python train.py --head_dim=64 --vocab_size=2048 --init_std_qkv=0.0431 --dataset="wikipedia_en"
Each number is 128 + 32 x the weight over its row's rms, rounded and kept within 0 to 255. Layers, rows and columns count from 0. Numbers have three digits each. The size before them is the row's rms in percent of the matrix's.

# k: layer 7 attention key, 128x160, rms 0.0418, rows 126-127, columns 0-159
# q: layer 7 attention query, 128x160, rms 0.0423, rows 127, columns 0-159
# v: layer 7 attention value, 128x160, rms 0.0385, rows 64-104, columns 0-159
# o: layer 7 attention output (transposed), 128x160, rms 0.0793, rows 64-104, columns 0-159
k126 106:146162138130142103135148120118119121080132078173144153108142137142090180137051153127171151138216177131097188158095088111126120100128068139164095119153161118121139017070110150157098158121130115133131180175135130134161133109110165138128093113108134156141097109178086110108084150161145158147140147148072133134107141143116091161103120163141171154057162150152145078136112125147129162181143154102132193162148141141126110157124085087130003105154118180155075093158112091114109115121081133
q127 096:152145139082107063155134088152087136136137144121142115085112161058111193176117180180087185105054102198148103151121111151145156156159138101167169106100067128143079116142113097087080098127160134159122210159085126083091062169085086160149156128148095187141136125115145122113080125104138098128132123158106170166114138086160173180167149121085147128154095156133155118105123113104114153155137169111115094129123175094130161115101159171131149085136190153154097117109127153118190080099084151
k127 099:123187155121114139180107097176179142171118128183105140142142172090191161160098118152131094084018146143148136170103107125129135104147143131100164132089110091140104134114099190101122130185120131185123105107167122143095146124050105131128131201135102081093112142112129131128084171092119134130089146181102194181131140088131160127115134080167121094189143151154142198120140098079077169117144129166200072166083126166131117154118129187147117126115121176112121123147133116162174130111089091
v64 111:104114094117106095145159107147130126050158072106116079166125130196104159079121117182090146117085155143123086098095184138172098105156105027101152109094128146168114107076116137095121134145120111102104136113110134140120095161118078117168136174120138173104131061111111105073126132079106068108148122127182088117177115176156147129135160156128178199092110117099100153103056118184086124109154142121103169140110099146157157144100075097112132116111118118168112152097132136088104131119186033
o64 112:111114113121099164135179117099132121064182103096153078151131131161178188082145164174074087118110095151081108146107164127152088079120092099124135094104137083177137150093107148150129158147144136117078149125126105140157061152144094124166153150128189109120117062071151111084112149075111104142116127135164116125177133153134115078137170191177163169139135150111134147107091075170078115082148152129165159135123107080143066124225087116137152119114096116176119084099150131115110110117150035
v65 119:126173065135130153103078058097152117084126118136139060140111150191139129143116122137128061098138112136153072081092037162187169112148193081142119156150095120107169113134067126115116121122128072148122119157129099064147163136141110150087139048136079156178121145105121167102168095106091151117172143087073098098142082116099083133148094134093160125133090075049181098120170149119162136157103099120112096124182162099124135097103119134114154116109149123161109128073094082132143126151123147
o65 129:100161083144126119115135119037129106106135139014138093122135137144136194135150167157100029114128121139108108121135062140154107110131150150119083127155118113105151108112145114144083131109127113128133107147079144130115111115123152131144132106135097112116134140068140132097148118094149097145133146112067146117095096072117113133153105129125123158129106090084143121131149094166113064140103103136089083123148138139137029144197133116025186115131153153131095021037125103132146088116087144
v66 117:094122200100137100075074097112148117103141062118101231168139107185102088063137128113125150098137089110120123131159100142083147142082143181145123156093164137191152121113115106090132146101136163116092204143136113136137116174123183186094131087166126131139139128108086164141074094099079175115123148123142069133138098176122149135102146135139130052093099098108178163111144168135101146129145126140241108174154169126129120099096153147159157153104127107079119113100108148107131084152110173
o66 114:115134157110154135102084122054144094105129064096137180130159132168111217102174150149113085097152159098149107135164071125096108128105132151145117155072164084117170169098144161068106145110136171129102175114112176137120115140129187180111143122114126081081104153098091088133084089119108143130169169124115085146099093156145113106143126114127154046147154115095177127098151142121115088100152169213154110129173160126157066123165141170086138101131125107087141065056150126130116071167114169
v67 112:100116169057070127143123125090137153101150161122129141157133153162157183105113134096123157123130063173118155138095162066089106161115166200131101107149097181161097113098102118088144111145141132103129151114110122102088127120116135185160093102117151215164135156160179159092076156129136164095129078182159056091129126087122092155101115089105187087160155091072120167134178148155195123154130108124080152090133131119131100135149168103116092110103063122148120163090064106091141151123163184
o67 112:072153147087136121126151138075113143116170138060193087143120183211107181101162150142105093138105156123056151144066155089112101122136121195126098121128116142148140188092139113070112092148112154070073104137150101109100102110115101150168082113080109173126134187171186106112084141106156112084131103160127099095095136100130092173136086068090164088103153103110130173111163116106176095110106146107096097124138128102130080137192137104113107121101095157138117082104064094089141165091116145
v68 122:136106166179079158112149166107091162122107105113126103062153139143120140081139085091104053148159163201114085130175160120058054145187088180130151126149118088162137116146099122154117153120122126150111161118114091200111151114140105175103129133085110091090148119112139087161141151183134094146063153093108153173108083126065162126137104062150162096186116157109137125151064090100160151093148091164186170159145154113141167136080071142149075116113096093142140124112160111130111136103140101
o68 112:126104132134087118116133171209126130120079125173115100125163111124158079074141128060132203140169087180121124103146133152077095119174147136127146113141159139112072161125090125134129099094157145096129157141116128127129159129128091144088105154127126130156158168136081158150108142146057119129140133070136102146108105109101127147143109105177148125155128145099121077135123139144133196145127153122169169112142147151146245157037096120190109140104113082116110232226149139154151164109134091
v69 118:095124122118096132084045139111136126138118122085112118163150090188060165091099089165140114145150157157158124163114169183168171164103150095108073132081107182118116145101122093114125139091136133093129161081129143159081082141140077090124127058107121111120122126134149180124117092138098079083195126083115114088159134092119093141149149128098161155101118142094116150102112100111087162220177164067081184107144104142145097147105172130121065113105144085104136118106143144106102068216146139
o69 113:096150096095134124133105130045110145128184129026153107153142138155172216105140137160110026153137112133128122136141154156146135150100119116111100110100119111100121130115139135145084140116142142118127162096102107168119059107121106091161143126125091078118111149087151117159125123121170090127124137139123150132138143114129094155154096111097138166155138133149150147109097111070090078170154171112092149145139134138149011083202126122047117105100143145117136023041126142119093103146128153
v70 113:143154158154071111108150158086195138114127129151080204105128131148119172168117125143116116091123106097118089146138175084193147128187148079194133116178109185186064100194168111145139087117130133161111106129113191095088113178132127149090165137087140184148113139137064172169171066167148140139150102100128118110129102093142122134205137143130131147096139076155098087154132140147157122149135195111082181095176122160138133140079174128140143121121169096077082123114077107112153128139111114
o70 112:087132169159159157135127158040134102122182127118117142149126128174106172138138125141075020108122128116064094095128151108190143074159087146171150129115122149107074114151172098153125129118120151133108112153086115181129135159162163136106147177118139146127131159073115130144145076142146116141116118142128217113146086104103112116172124134139120151161146106171139136152122122095161039112124160108093158122116173142159030105184182115098140113159134119080120038057117099135107124102129085
v71 121:168133125153127148147180168173154153167122145164160176060198138130181107126154146142193131158088075189125154113159102132120108094203079185183165150143153122124125126115113113100129100138143107073117143127154083090120123122168109133163131110120158063151167134158105081160075190138102110113128191113104220155123133145176150101132084129167137101128078145145142178134089077157103140123127128141046118110097120118121178079109087139091124114110160157084132162110129079090135117082163121
o71 137:185115113118115123114126123220119145154114140224081151111181089135129062132101154153167213163090145193141113117131133114130112104158143174180113110148110143105117131119105144094127150139142107181143121157156114089148185138163101140131118135146168146147155128215121102156119140122085141126157144090112163143148170143185118125137115128142122125154110155123102140142103085134113188140130124153112113148126125127141233131068130127221107143124124102135128224235136107137134088140165127
v72 107:088143123167125118144213105108116139121173080171145114117112105074083138090141113101086102111129102177171158122043132091065122145090148090172091085113133093127132156122121135081138121107134174121157131174138168141140152211130142112091177171125112137110090074118172102123110121180160173113130161107135167124083105152135169101086131111153123180152097146179150110141109188090125121165141108095056129164117081099189132145072111142181112152188148137140164120154119165143101179090141194
o72 110:179151139170120136149198148162081137062168092117119127111089124132171093115123114087106146107184136111169134152096130128078077081095121130182059073081122110105122137157124098098134136168082165105148140123164171139114170191146173108117163184159104200141083114149154153133106135101094167131168114106105179113099091164098166135107143115109124159142095159146139081145129187076135170130142121130085104130134093163128166087096116183173120158199126106169150150149152131187129179105179190
v73 112:127118096138156133127142065149144128160118114091103087131163109090147104099186105122055166155095124126098112172098072111102142137113098088134110114106070142151067094121152144115142142135161117105143052133136105187135158142125122095144097128147122118109108164138159175132119185202092119186095193124159103138115103116180198126091091089111112075080091125164112097092137142156152158078123161127047122113104144154091161117121093135122125083095151100027091078102145121194085102089119130
o73 104:179142108121100149091159109132152132173133112077085101125130113111131143129178093118082144143078186151110099133130090100123163095100161083103089131074104158161080162170076177120135125113136173147146068163169123149129167180115118125124109062171195162113121187121196188155087139240105099130113192153160108161150104106164192112097118105110160101165086132147139117090122139124118174154112116159053154161105115162088094135158107150123090102130121083119117122155130141126073145135137091
v74 112:118131145140159166132140105101117147192179107064126113184121133158151103073084173127186170171142082092160161104145133088112147107112176045117106122149096138109110102163161129104134110153063116151151088127114108133158165105132076188140139139109107136081106185119192148145141129175084090087158215116084129140177167133117099149184142111145119186101126128057091087108132113126101110124174185119150191105181139157137087095089146138153133129119139135107098150118101079152129182164170108
o74 105:142130142118153108139104134081098167169179142052239131142123127137090198122086155102140028156147115113149127147123155133138110136101116101135130124138115116135121118122172100108105130129066119136130090179120127129145087156133126133124164115125137064080104168121160141123138128118162073107141180154125139148116133085130145111153141114141141172199109150132142093101107122150123065159176198112174128153201132144135064109188112101067159132144129167134099046049065079117133147117095108
v75 106:152127103094162088103148141149105182143135149136124089118137075107123078094148114130090058153125147182139142159169112178151135116142164125153189080162085134170162116102125151142128114112142163076138132118108145143156109133182145138117146120161091144102132115139071110187120194121158066170120098142112158134075093103171125178178167115182167099152164101049117144075108133125140081105149119135058146072122149121119129089139147137142107127137092161235154097165135076101166103080201114
o75 101:180148108110148187089145174178089155133170139177097134130183131104117123142126122108127149102156125172111098128133110152130133136172107111136189036166106118158170138130109134145094143171161114131165144095159094146130141132144135144107105086197094156105093154117116123170093124108128084172141074098169130152137100113141131176139150123168158133129217063095084122073111214164148141148096139106113136084132093142102169163131123109191112125112085146193162185174113047141173100150182147
v76 116:139126113102128148120052173108145074122159149173115055122139135076160154128117158135110125118109095092085112102150169059071108096141101136123123104119147141140113149151164181145160140158096164133145198136082139123149106090147143145105142136166121070133139190134107070094169097107102121155111164147109099144086106154198116072172106092178194113130177186139133114154113126100095149160169062142069069125145084124143176139156079121126107162086155128063179136132102103177122145164162082
o76 109:149126121123066137157073133171111072118143178166097071101132149116136117132138123136182191085113142077146093117160152082095131092112081107103081114096174168112102144132142150129183133142096132153210159145102094101147145076158108144125120114153151101140152177164094107087124074102066147156101085126143121148129078151180109106169142146121188116119174180109154103121119132143114182156180091101107074109117102082119161132066110176158141168135177081090166193164091112146161169160124086
v77 111:117114140094119152104121097144170169143110020167148050123119150090067099138120124093207135106133107115093121135137089189134095134063179085091155140123117182111114122099168155167085118116177108089129139140162043134139119087146137138121166116105138099185090105131166098136084134168172189098127094134112149122120146082137126052110183126158133116159096085170130091129149108140142099096160152168139133162113107146174121081098140136069150088117153099098084107142064138122167084108152105
o77 110:131128135049111090148118108134127154140180082216128072140104152106130075137137150105169140123152192108112118096131106205098132155095167105105136163119136138130113118098164116131077105141195103122149120145161206136162139089144141146154172123138164084196126127117184115114062156140104159115106107118095156175142167099164133083090173182149124150151095073136100105128161109147164089079164165150110148139114114144205123169189190171155131110091166087097111110127119086111156136105184134
v78 113:100140162163097128139050159103180128131136099115110151096130167185133099078103121150082103148178161144109160109142157116070124124232169132063109086106095145139131106091096116109114071146110179082150161181129151062161181108148175085147117179120108108143146133098182152138128157112134142151124235124112134108155161104181110144129129159143086079096153098203086134116150083133160135113157125090093138150127161127103128096099118112119138160110142128179163119126160191163144116093095167
o78 108:115128139149050117168087136063136196146153166144112197103127131156144138090105090162092071106150147120099162138123138087115112110208172118103098122163088141164114143075105097098110110103088183152116149160115143061130154131160151097105163196130141167144037130077136187142103130137099158147094177106168133145139117064193082114158085115154080104127170122183143114121120137104169124127143166102140086115112156137103061142164093139178142098137117143178104103087141151147164141125137169
v79 112:167150162150153183108049206181120140135141126135118216137083100099171122137138181120153069148093068092138095119071064178043077086120095115138139102132179125180123127141128129163129143171173165111135082108120137155134091138148126070109152147098122106139119168132102155178098092172077117196092153153138092125140122105182166155068090126151110156132131129084132182151150093127104141101139142149124118134134110108148112148135129098086133103146132151194135141142079167149157188118129086
o79 118:158105112121121129100095158204152138107157143249117185144101128123097016134120167110163139123100195129088061086103125184073102148108103141122119148118136153180120145139145147126121107153158165154128138125182081141150124166105192127095127141106068144095128130166086092119133095153079135169140146097131065101084098132151128118077154114147104161141127136130119159158156124119118193178111108097153099149111085101142175139103119103190125135169135114139136181171072170108153136111159085
v80 120:158166134132077126104174177181094113152160068079138202098189142121159131038088133142157105164145137151169149156089077154094133129073106191083095143101122088126093154125113147167132130126084157127114084142121084099099161143106165074111123098161120089159103218146096061073165107088159106173109069124089166161087140057149151120168150178125119121116127148177150097109115133149090153097120120126120152159082123123167148118139148155114130119150121123127173155103120120165130174116166095
o80 115:146156100111124099136132166179111100141058077148096189174148138115123076048060114120204174121130148173181131112089129126124124116093087165078092096119168114141083125110083152163152162125111100132151106119172166079115162140090115097108058132144175092143101179214114087088116099151103136158124085125102120123111143090115127139147168130105103134144140133166153106126150119107121186117137093098124143124072113136083188142088150112212157150138114171113146174203173096119109160146120134
v81 104:117120222126150114118136148070175106190120138125172125117163108116128134174162156117144126158127109124166077066102103193168118148162094098051110125092148111135101126162109104189157075108138146159150149150107120153163143108085152220116137161099127115161094139128095055111151215100144073127098089179099109114104116189168116152081078138144122152106140050125089150108144103142155104154111117151124122116083139087113168156090109138153116146163194129093152138152100154092130119165157088
o81 106:131133221203090109107135141087146079169107103155178104130177088128129121112100117109151153136101117167105107093166121149145177069163115106100084139113132164153126089111155097188174111123130152137138147176190143088193125102152116153131170106114118154145074109188115083090137220117154092118160093193108125137115080145146181129085095130135117164149125079125114137100104106164152123147058188108152098161108082145122122137078095152188147085120160137087097148155149160161133115182102139
v82 105:143141056098127059091149157095115132163090142095135138041086104135107130129089161139132118120094085076162199104104121141149106075166158061114131125117058137134177154182091102122143148100145144040123149136107120180123102087098160109147107141101152117079114163099165132137105132159154115164084100101152174134121106089086149112139126115166158213100136126164167087129122173101148164111104108133198066170153090108135130128193153116149089099112099088092131160118107139113119097184122158
o82 100:152164101077095172129159133118160131147103110097148147055097104132152158152103187153093129153081135101163218105135098092168105150105189107140173141118110134109158079165114095112149130136109137052163140122121088140129158111095130128149100169106150164100119119141174104071152145124164117182122100077151150163058108120133132097141163115180186170151119156161144078142104166066149178164115129099167123125111104098151147109171165121164060081092116100092122140156175131112117166224106166
v83 108:093099185115146125105164176127090120126136158164111165127121163176095092147155134139167104151128048056118095107112172147144132150095091135103150081060094143162094089146088146177125118167157151130104182100179126151138163093112114102117106115108136146144140081120104160066143091142128115109162198075166161143124117104103159118162147132105138126090139158120125127143203172125180161129085068114147172138110124115133100128121077181090108123125143098154187107165192059124195120101122043
o83 106:086106166163110110139105148140078131124130164166096177140091191155155119142152129135182147156149155086137135137178125169145108144130137143112092134096076156105102160151069134156127152217211134094099131125214130143189154072093064132116144084140129185114115095103096142103161101119088111159143151114115118110157136114083172113178074140110110113163128170132144127155228122120162140097129145109139123145099192099156121157122091170185174124061148124133128128100180079124180099144126097
v84 115:116177082177209126150070135195117125112108167097155156125183110077070140151120185137145102129119081192141114115127167104166098151054101121131156100087090117125101110107101146133145125138147163182109162105101148056153130059091204100108135117105146104128147165104133083145197181122144145129115181109126203142135118088122162143086112103146139124137166143158161158125093115134113102151125163178107196137121117154136112095128087156141174113110048127115119177182100155132122154154106154
o84 103:144134133166159097119115103201108085116075177180122135140109142099167108142100149133133183097078174148113093100116151145146094106094082103081121098122123131107137155112095133070093091136145111099122077179109133070136189108134130120106123140090133131163124136126086125171159157127088175149145170073096173120126110157094130081144152156151121126081156157169091122046133106139109152158130115143138169123125109146136187158038082189162135185093064128119119198170071122131118165202146167
v85 110:125089174124103131152178122134110156136154000143200100167122136089150152130087098111106082123133050125089156168131086149097163163167129113103109107124140178097159145079098096128115072130122100177115172104088148158118136075153103130129160154159125101081094115093119205154169155087093114202126168120089173109159121130073126101160089084114059090063117092183161141104120148113109139126148124125092156137120137105122117130181086128124153153173091143114143150149102105098143158133143100
o85 109:151051141118091151102138120157167169136149058178187064154149105101067074147101099103115164099150190131138129111097111191082161120130174117100131075141122140139133089110122086116118103133119127154146135074081085085119162093186116100110156169112145136046126072139092159161141148115077116186147155129107166094129156144090116114158098089113091099221145166138122156082119152123113145115147106126066099112120157069109167117149086098120183110169115090086143163153138109144126159141088125
v86 113:093116088077099149174180121125102169146105094095162088145076097153144144146082127141094157136077169025130090118144128089155142139130158217124128099130184141099075146157130148139088116106126127072146121141105145083142127091177113172138176163149124121124152110170156081158119128177081138101124055155126111160106117111112158168131093116140144150085161088087143060175143150073170152157075121110139213133102111090130078165126108131151133172095163153103108112090082159094117111106093140
o86 109:157084124076136107144122125108114098091184096087157107170098099120172136119085096125113083165075122043083099143165115094151163148143152178133159121121167141138125124181145134136104138153128132093118077102150091077166144131190087136058175175147157134160171149143225112164119120103062165137157086155118119170098129111124153148111083121123134118148120093114133107144125159110113096103088162136147162098170133097127096060188103127101208162082160175133126084095111177092120118076088131
v87 110:139086164099113107111099067097167121153103148071142134160150155092154147088164128137090119120090165094161167151163119108092106093141134147176125148149118091175120157122118181132099141095095142172129153142090128107134108115094125138100137151109147047111129175130081106112109132187152113124118238103133171176154119112151115081049196185097098121151114130099172108113192112065128097131116114081093095136075075163103117171176093150117115134182111170180118157119142159098145106153178083
o87 110:175103194090091157119112063174181109156099129152055148114109110126151029115098135096131196088120043099135100118130111114098131058116104121175122152136128115130168116122117150140106107086099066129167191130138110144138139142147095155092133136105127108137121186170083156157102147118145126146101155123138134111139119135117110075108189146106093154143141131118191119150189105082154170138106073103134096136138132134121180118118106102206107171101122158192137197189145102113068161130144127
v88 114:152107161112112160080174121091134116185111216172149060137120139081167115079078109136119099140124188106103094147056158122195115123030125104151155145146161112123084117175116150152140135132174107122079154147168164081164131096146109031122131173119143067075116188117145085133112153110156189140092141101134156145106125121095150141057094142124154091110133069124111180101117140131089182115158121171157138123129111100095128132111104143122095106100082095138127164093095148120141112104120114
o88 116:164155116131070126103141135166106154160081165156157120166089066124132090080106137128081168125140118128086112164105154096176115119090123074092104171117185103100114164134146134147118114155164124176141140175172110135132217134168104081103115156127111139091100126199137099115134121126140190161157124060186146153126173126108150136066112153072130088148083064116111179111145170145132182132169085141151111149168127130090194094071137167163095130095099062111154175179105137131165107131117111
v89 108:112132090079118099156187176058097096063120065103126196169163106130133109112096126159095162113095124126110067123149153102171124136100160034105138157147178157153158154086089090148133094153135124065131114206141159144149135075149117145160134113091096180131093151112137113142055125134143089165153104143148090159176157066106075126181130168091122115159141159148146125095083126099110114165141151104098189137104099132103095167096156133107146072127187170134123108135120147131129125168132186
o89 112:089177160108097102123153157060124144056204097119142172133153149119142197103098137113115099138118077122092099135156167088136145119081188088178095155184105135142159100077127151152147104128147133114123091112140115135126116130171120110163166119114098147153142128103138120106064116111149105187111135169122125167131157077096127101173137143120100145068133181127130162054077140148113082085093183138104153123090136146111082109149192139038144085170181190145112085083099110145160165109102145
v90 105:112113093160158095160154075111135131136139164147129140137111107153176116149131089143131167110121118131160153175133153049123166084118129106077150106125094119159122115118139105149152154145128093097149089135147112091119094123178115145086139155099096097169160108101114142082184111139106056217148113121144169067067166098094085076123080177180135098129096049078171125144144085164072122186118108080179137150153100076136051116075162131160157117167157114108072119165135131133093105168124141
o90 109:117090077137200112169153105092107126145131129100107153118154113108110128159192145154058087109065126150138158197130172091087116091119156144121125115103059091123116138156185123125166129162122069123123137122133151121140075120185140133104153156106092112178132160098126135146130118163138081181174134142135144104146157086101171043088071176190136103110116086088155124130145123126064082190116118089127139145111125074158042087110127127099168069163162124091110078085145137131122135094124155
v91 115:132135188142136122145166101152094097171118196141089076082148141141121116117116072112157158150100099132137135168068172176167115146208097099088159092148200089098168114151132115079149159141085141118136106092124203147169101074080178210127112088083147142124143129167138166166174104147147166160137140173126146193089112117208163079114146110147163122129132124133172116131118145150162116102176117128179160118085143150165146115166080109108135157123189131129170106123092159110146156135092144
o91 116:182136159114128144136164117220057161114076156195111102095162141159127028118101099103197176155077142148112127168064098191169105132177116079134133119140170101112139125133152172085133184130075159093150155073122119092120146101082167140116138066140128148152105155176133164167181104131147170145170120096142106148135108127115145042142146072100177151130130122129140148125123097139165123081136130130170164130097120148143170118110091108149112141149192100134115180159151148106125120146141116
v92 110:130130139148102134211160142074110146141129135127091113140075139129088115096127197132140123126085144093127114090147176142201123174157120125135095143147082092158146118066115182152081124091102161119170101121155091144084133152171126120135161160086150112150104133112086140135153079092155165116148128095142117135098127132195131131112088092116113093113104111087145197070034129134185122080162167107072059157146131138103096148154103137096124133064089133068173183168171143125073094174141135
o92 108:120172140119123107194134162093130145110161124085104139148079118099151130124144174068147096132085117138128123060136172137150126130162113156147153149157124108136133133106076157119079104112089128154191097095074166165184095160151083170154173119100132138161125104084069150160149119111137087146104140103116123146090124159180130147149108081131156098129096104060126159042075122086137104080189128063126087184118155103099103182145140148207102144112087100099192114107176177143096078135131145
v93 115:163120099161110096177031176096076147144128105180133117149122137096117147045125126133088149157099087101134077129161091097142194182108138095106091155137093172149091106087163148114121099135112110082177125129128134056130093161157104175092109109096085160137110130156197190170184097111156132167139178138128131131118118135087167133184135137111127121097082061070086106191149088180142094103100093111217114098113116166166112146141124103131105126129117151136153115095125126105118151143128117
o93 105:105112110161143168200076140082113140159157048138174136123136168106114204069114103150118051125121145117107094140105094101116094183086125132117117087137108075073078115119131137138114108124113131112146109130099134101163064146146126153146139132080082120082153143079172210104176106108203100161118165161124122180156152154113127151163110124137100128102092082091085131149125149167179073149084146112127117124106096170126053127179129154158109128092126164129130063062119116093155117105131089
v94 106:101073159146178149162044124124173149114085129133120182184127089146194093083099112140165147098134123170106109133094119131140121152146130070137118168138088099128170120070138122173153169070110102099103181098138204088147135108131142139158140143167127122145111158079184161108102081193134094109094087087118170155076085139098142198184167090118138126117149201137117114146126169150157149147109097147100109138108118143126073058174159158162150108129172139139159159095137154150074122092139149
o94 104:141073164164198092204094133096110189105083136161179133163093117133110133098153129116117126103120116109133101143101137153161096154139187091164123120149089093126189142097093100204132102092128163127104112152099056090104106126132110129144107118124173095131071182121169133049163109162150077140107098089197147146083108167114124194134166090121124093158143163097131110157119159146092114120088130164060121097159132135130101142134153196110149104118151140122121101108145144099084127175224147
v95 113:133145211144086105093075119132080139149137067131147143184130100120122155093130138144126109113143048142106138138097162088183136078134115202106161143111122072087110096128170166150140102135135118131108122106165113091151112181117063177144135139098113105087106108120105099158134160195150171197153062087162158091154102133143104113192101116086086130134114206091168138103179157133161129167083107188081084104168135149135129116093094090154129108107148120141167120134134213122139140141106102
o95 110:116184177115131136114089080102052143145147114178111114141156124105115142111172139111128089145191157163095151148085145110165088162087096147122112157093131113114105148111129170140112102180123109133120098146082147144148128148127095201124101105131093099101114119070093117137145157214159220182142064126120203101093075142134137109139123078106093128126091191101113107112135165135141126150074121148095078051191145097154123128096071089097135093126134103158145114097122188145161129076130085
v96 115:120091228094097122160168134114121141134088108112148187128174119131132143129122191099107113094132093134150167170180155082213114139135115074121081116108101147057094113166173060105134135142158120098128063127131154160118140100140165096063130130130115159157165142094100117108089108110109153105173206146107076133075114173109142134064083139123100170175112190045083091144085106139113144149128110178111121147170147172181132103154113173140122136145108140167106124124133133130142115118119173
o96 114:123108206117163104168142166084150127165118147110107162115163142112054113102135157114132061123153170153155173151161114109213128090163106090116106102089117153065103137144162088095131127119173089124151092109085116135123146086161140081086152145110109164095131122100113124084057099089130107107163167161126062191097113187137130109092093115094099170108117165084088122133118121076118096135133106136084141167140111122168047126225105122140099132132119138174116064083127123103141141090099151
v97 109:142140222134081163106174165170098148081126083091143040103088119120167147140129119142135163100108135162127093131148153136179160157119066071151080115125128122151136160146151117131156158135112100105094184097143178062113145180140186095171045146172120126157122134158097103148172155161090106116113193179163178134131111090159100186136127146159137116163121108105108129101168138125165106106172144180211106138147140113109152172115109127085105131173109095123084129116144087151129170163155161
o97 105:124110194097108166105151153110115187077067077087155088134113120114152098128142112127159131085122122164111152123156171149154135152196022114146123134094128141133139121124114115158139149122139106100118126131162067103143109180103152104209062181166137102109121139135082107141161097146149126111165188166125190124104144091147135154130125176138116118087126111078098116094189129149154125170167122220158110147071137145050109095159117166140109127131181114138146114113125126112209202138113129
v98 106:147148081198079126124078140088102119150093121122154037189119094137133078176159151139138137124160074156151112168140090105135131111107132127130105112155188183172145106137169156090103073117135164123117118109159155170132133156149140133098132140129148134181134137135136149138081154099166115140083211136120169149125115140097134119120062155046205112161165184170131151116166117119123150143131153080141176168124165112113103099150165139155104144142154106069106148100156214072152170125116057
o98 110:135159120212139138112070169090137160144109138147110060172129083104132163136099154164155118169170197196119135111102105095099123127125157158136144116129194149151174150149175132111111129107128137137101145155162107155118165142128113138139137145119112169157082135150109179137110136079138135195092185145086140140127114145119095142129082167072207117095119153165135170160163086131086093146098154102148164142186157144113111149133158135092091157099214093146180100118175168117153241122150127
v99 113:161172169050112094169099131146113157086121126100132112066148109170161168115117174129141082159103114127150171101115101154121126118081141160155180195123059140125115119135157143112139094193145157178121087140114167222181108108144110159137157179154168085158113091125152133117179174164140157086113104130133153151124089113098132097091079131143169088119120078121147131085141095133066135135171138117169146163075117120136123147137161096151110165099194123129123156172187130184118179057136172
o99 120:170161122091094155145095144198112151120083117179118097080145104164161052140088129109138185114150157162193131141163103146143142091093157157142103207093105165119143140131141150106147169160139139151092072093141102173160177142173126135113125152127149089142115119163083159122164146133061180083122111118135116107116126108076141106074136102128150107118151097082157115069112108115110193178139137060143141118109094070103176123090100102183071129125134136136070203173116103141137139113198147
v100 123:105094157157143105114123124130117104077130093087083096122094121164084155088077133130169166114119158173172105130162097190117144153096127061127078074163112172089108113127104110123153098143093076141133114116153112126090156113143114098097140136125096127119133064128145129100078102101076167168144039072157081142115109115188081201105127159087169052096172171075118084115130141152125107190086133058145129101146110128109150117109187112114155135112144126116088141098155126107162163197089118
o100 115:115085149151128123082152124044156118118164137041132136129158137150142176107121136152103038111166125131110136098104133159158103173102075084132144168145090097108106143099163119119091176143089142121081098141097140136115092118117149126136143124109095140122147138057152141121105114105144112132087089133143140154083160103149093183101115158108160069174132154084147121125139094093087056147090122115133133140111113148121031090229147149050122118111153155123118036052154147100120116135111113
v101 108:109134146134090091102195098083082126193114139111105143116126124154107150178117145127111113094128062209146094080098119110101138132075131145145093139155177155117140100153163124146102091142134147151131168103145177126121081193099167168147122078172113115108107156094171089077142085184090122163107155137115084122142184191121140147189141176142151095057111127156132060115117065110062103119110153146071089143155177133130102114116161096117133118072089114153141088123156120135126060183118153
o101 117:084145147126083133148156113073084104153149117081130108119118145154156205125128114135128115138132166161177126149080113101115158151120078149154129178181128127083107124176191129145129092122119138169126182143160056128124080121118179169140100081123057147120054126073154102097128112153133113143109128161123120100104202183109126083161112146157125103172175131161139087088084106122098099110121181156114120135172146159131081154163153148049147149080109221133082095100133132163115117088093179
v102 119:140086175109123124112081138156093054111101156134130190105128137079118134200152121140093123125117102147136104128157113092154058087080093169149147113117061076170131121120148147118096130126081174095105125093106110074122169075151107107198108148148128102111131198140155180149092140146136139120102062150117200102082134116173071087096130140099130091090103093128093110116127137117081165123144085148149172173144118095142184097145119110185154138132157190171157115179118094111113136047155116
o102 124:177135144153077124095109137199145122133075112231052163093093099096106062143136089147126224120114135106161114125163122120161124095109115165127119098159071124135129130109065133088114111152100142122168126121125125084122178101111101091180125173117131148100096153130089135150128140165091106128134070116170117096096131101131095095107162150127155125141113085132086132122128134139091217142145105129142162108182131121148230141070140104156121140119153121132137225204125119114116137097143115
v103 105:109181089152118162173217203139149092101091181125087098144127114159103117120148103165080099135142101172063144108132047159055092100116159124139118200078181157128101109099086120178138158096155113131136138172111166100099124124145081135159124184111109083112155120116117167157188155164143141150150119166154153152152126175164096092113147120058140163146166191090123093131170138138114126138128144199154135155113111157167129119135116154119107147162099093115097143138155107139180075075126163
o103 108:160182116135124107170147188175113140097123172118090119131125100155133145153177158130053107135117104116133174112144081142084187112134141141124135166087160153144093127129073091170150151112086092168135089152158087088094120151134127126176135182099099098100107086080164172171133142164207158175120109104118104152176115176141142139096109146028105190087190166091095109167172083125154169118100134186184154106153130145156189139122109114128139164141132110093127147148118082079129094100132154
v104 114:137160091101065120104144089142140083157108199111169178123108135096113134095144095141150103138124082154126104153151069111043114175158151096121143179081150121127139080194152168127167141144099144165151141089165123088153123087150179156098126167129144161138154107163104093169099184091115141133120186127153105108096103150102084145106162116153127148109162204142139140076022145112141144068121101107138072123142158083140105196118086109115154141116157134096085085147135082121126193098109140
o104 109:172166094129096161089154081176104107157066145107116161107090100084122079113138097110159155152090133170146098131164133131079122170174132109106130135080160115071152140185107088119134162128110142149068142104201175080146181097139139156098158133192090150144109131139092129147108118080115080115090160116133145114088048126099100167122147162129145134124144196084121156105064170136153179101096126154173097137132100069132172073098144066173120125101143125098075157167096076092118140100154125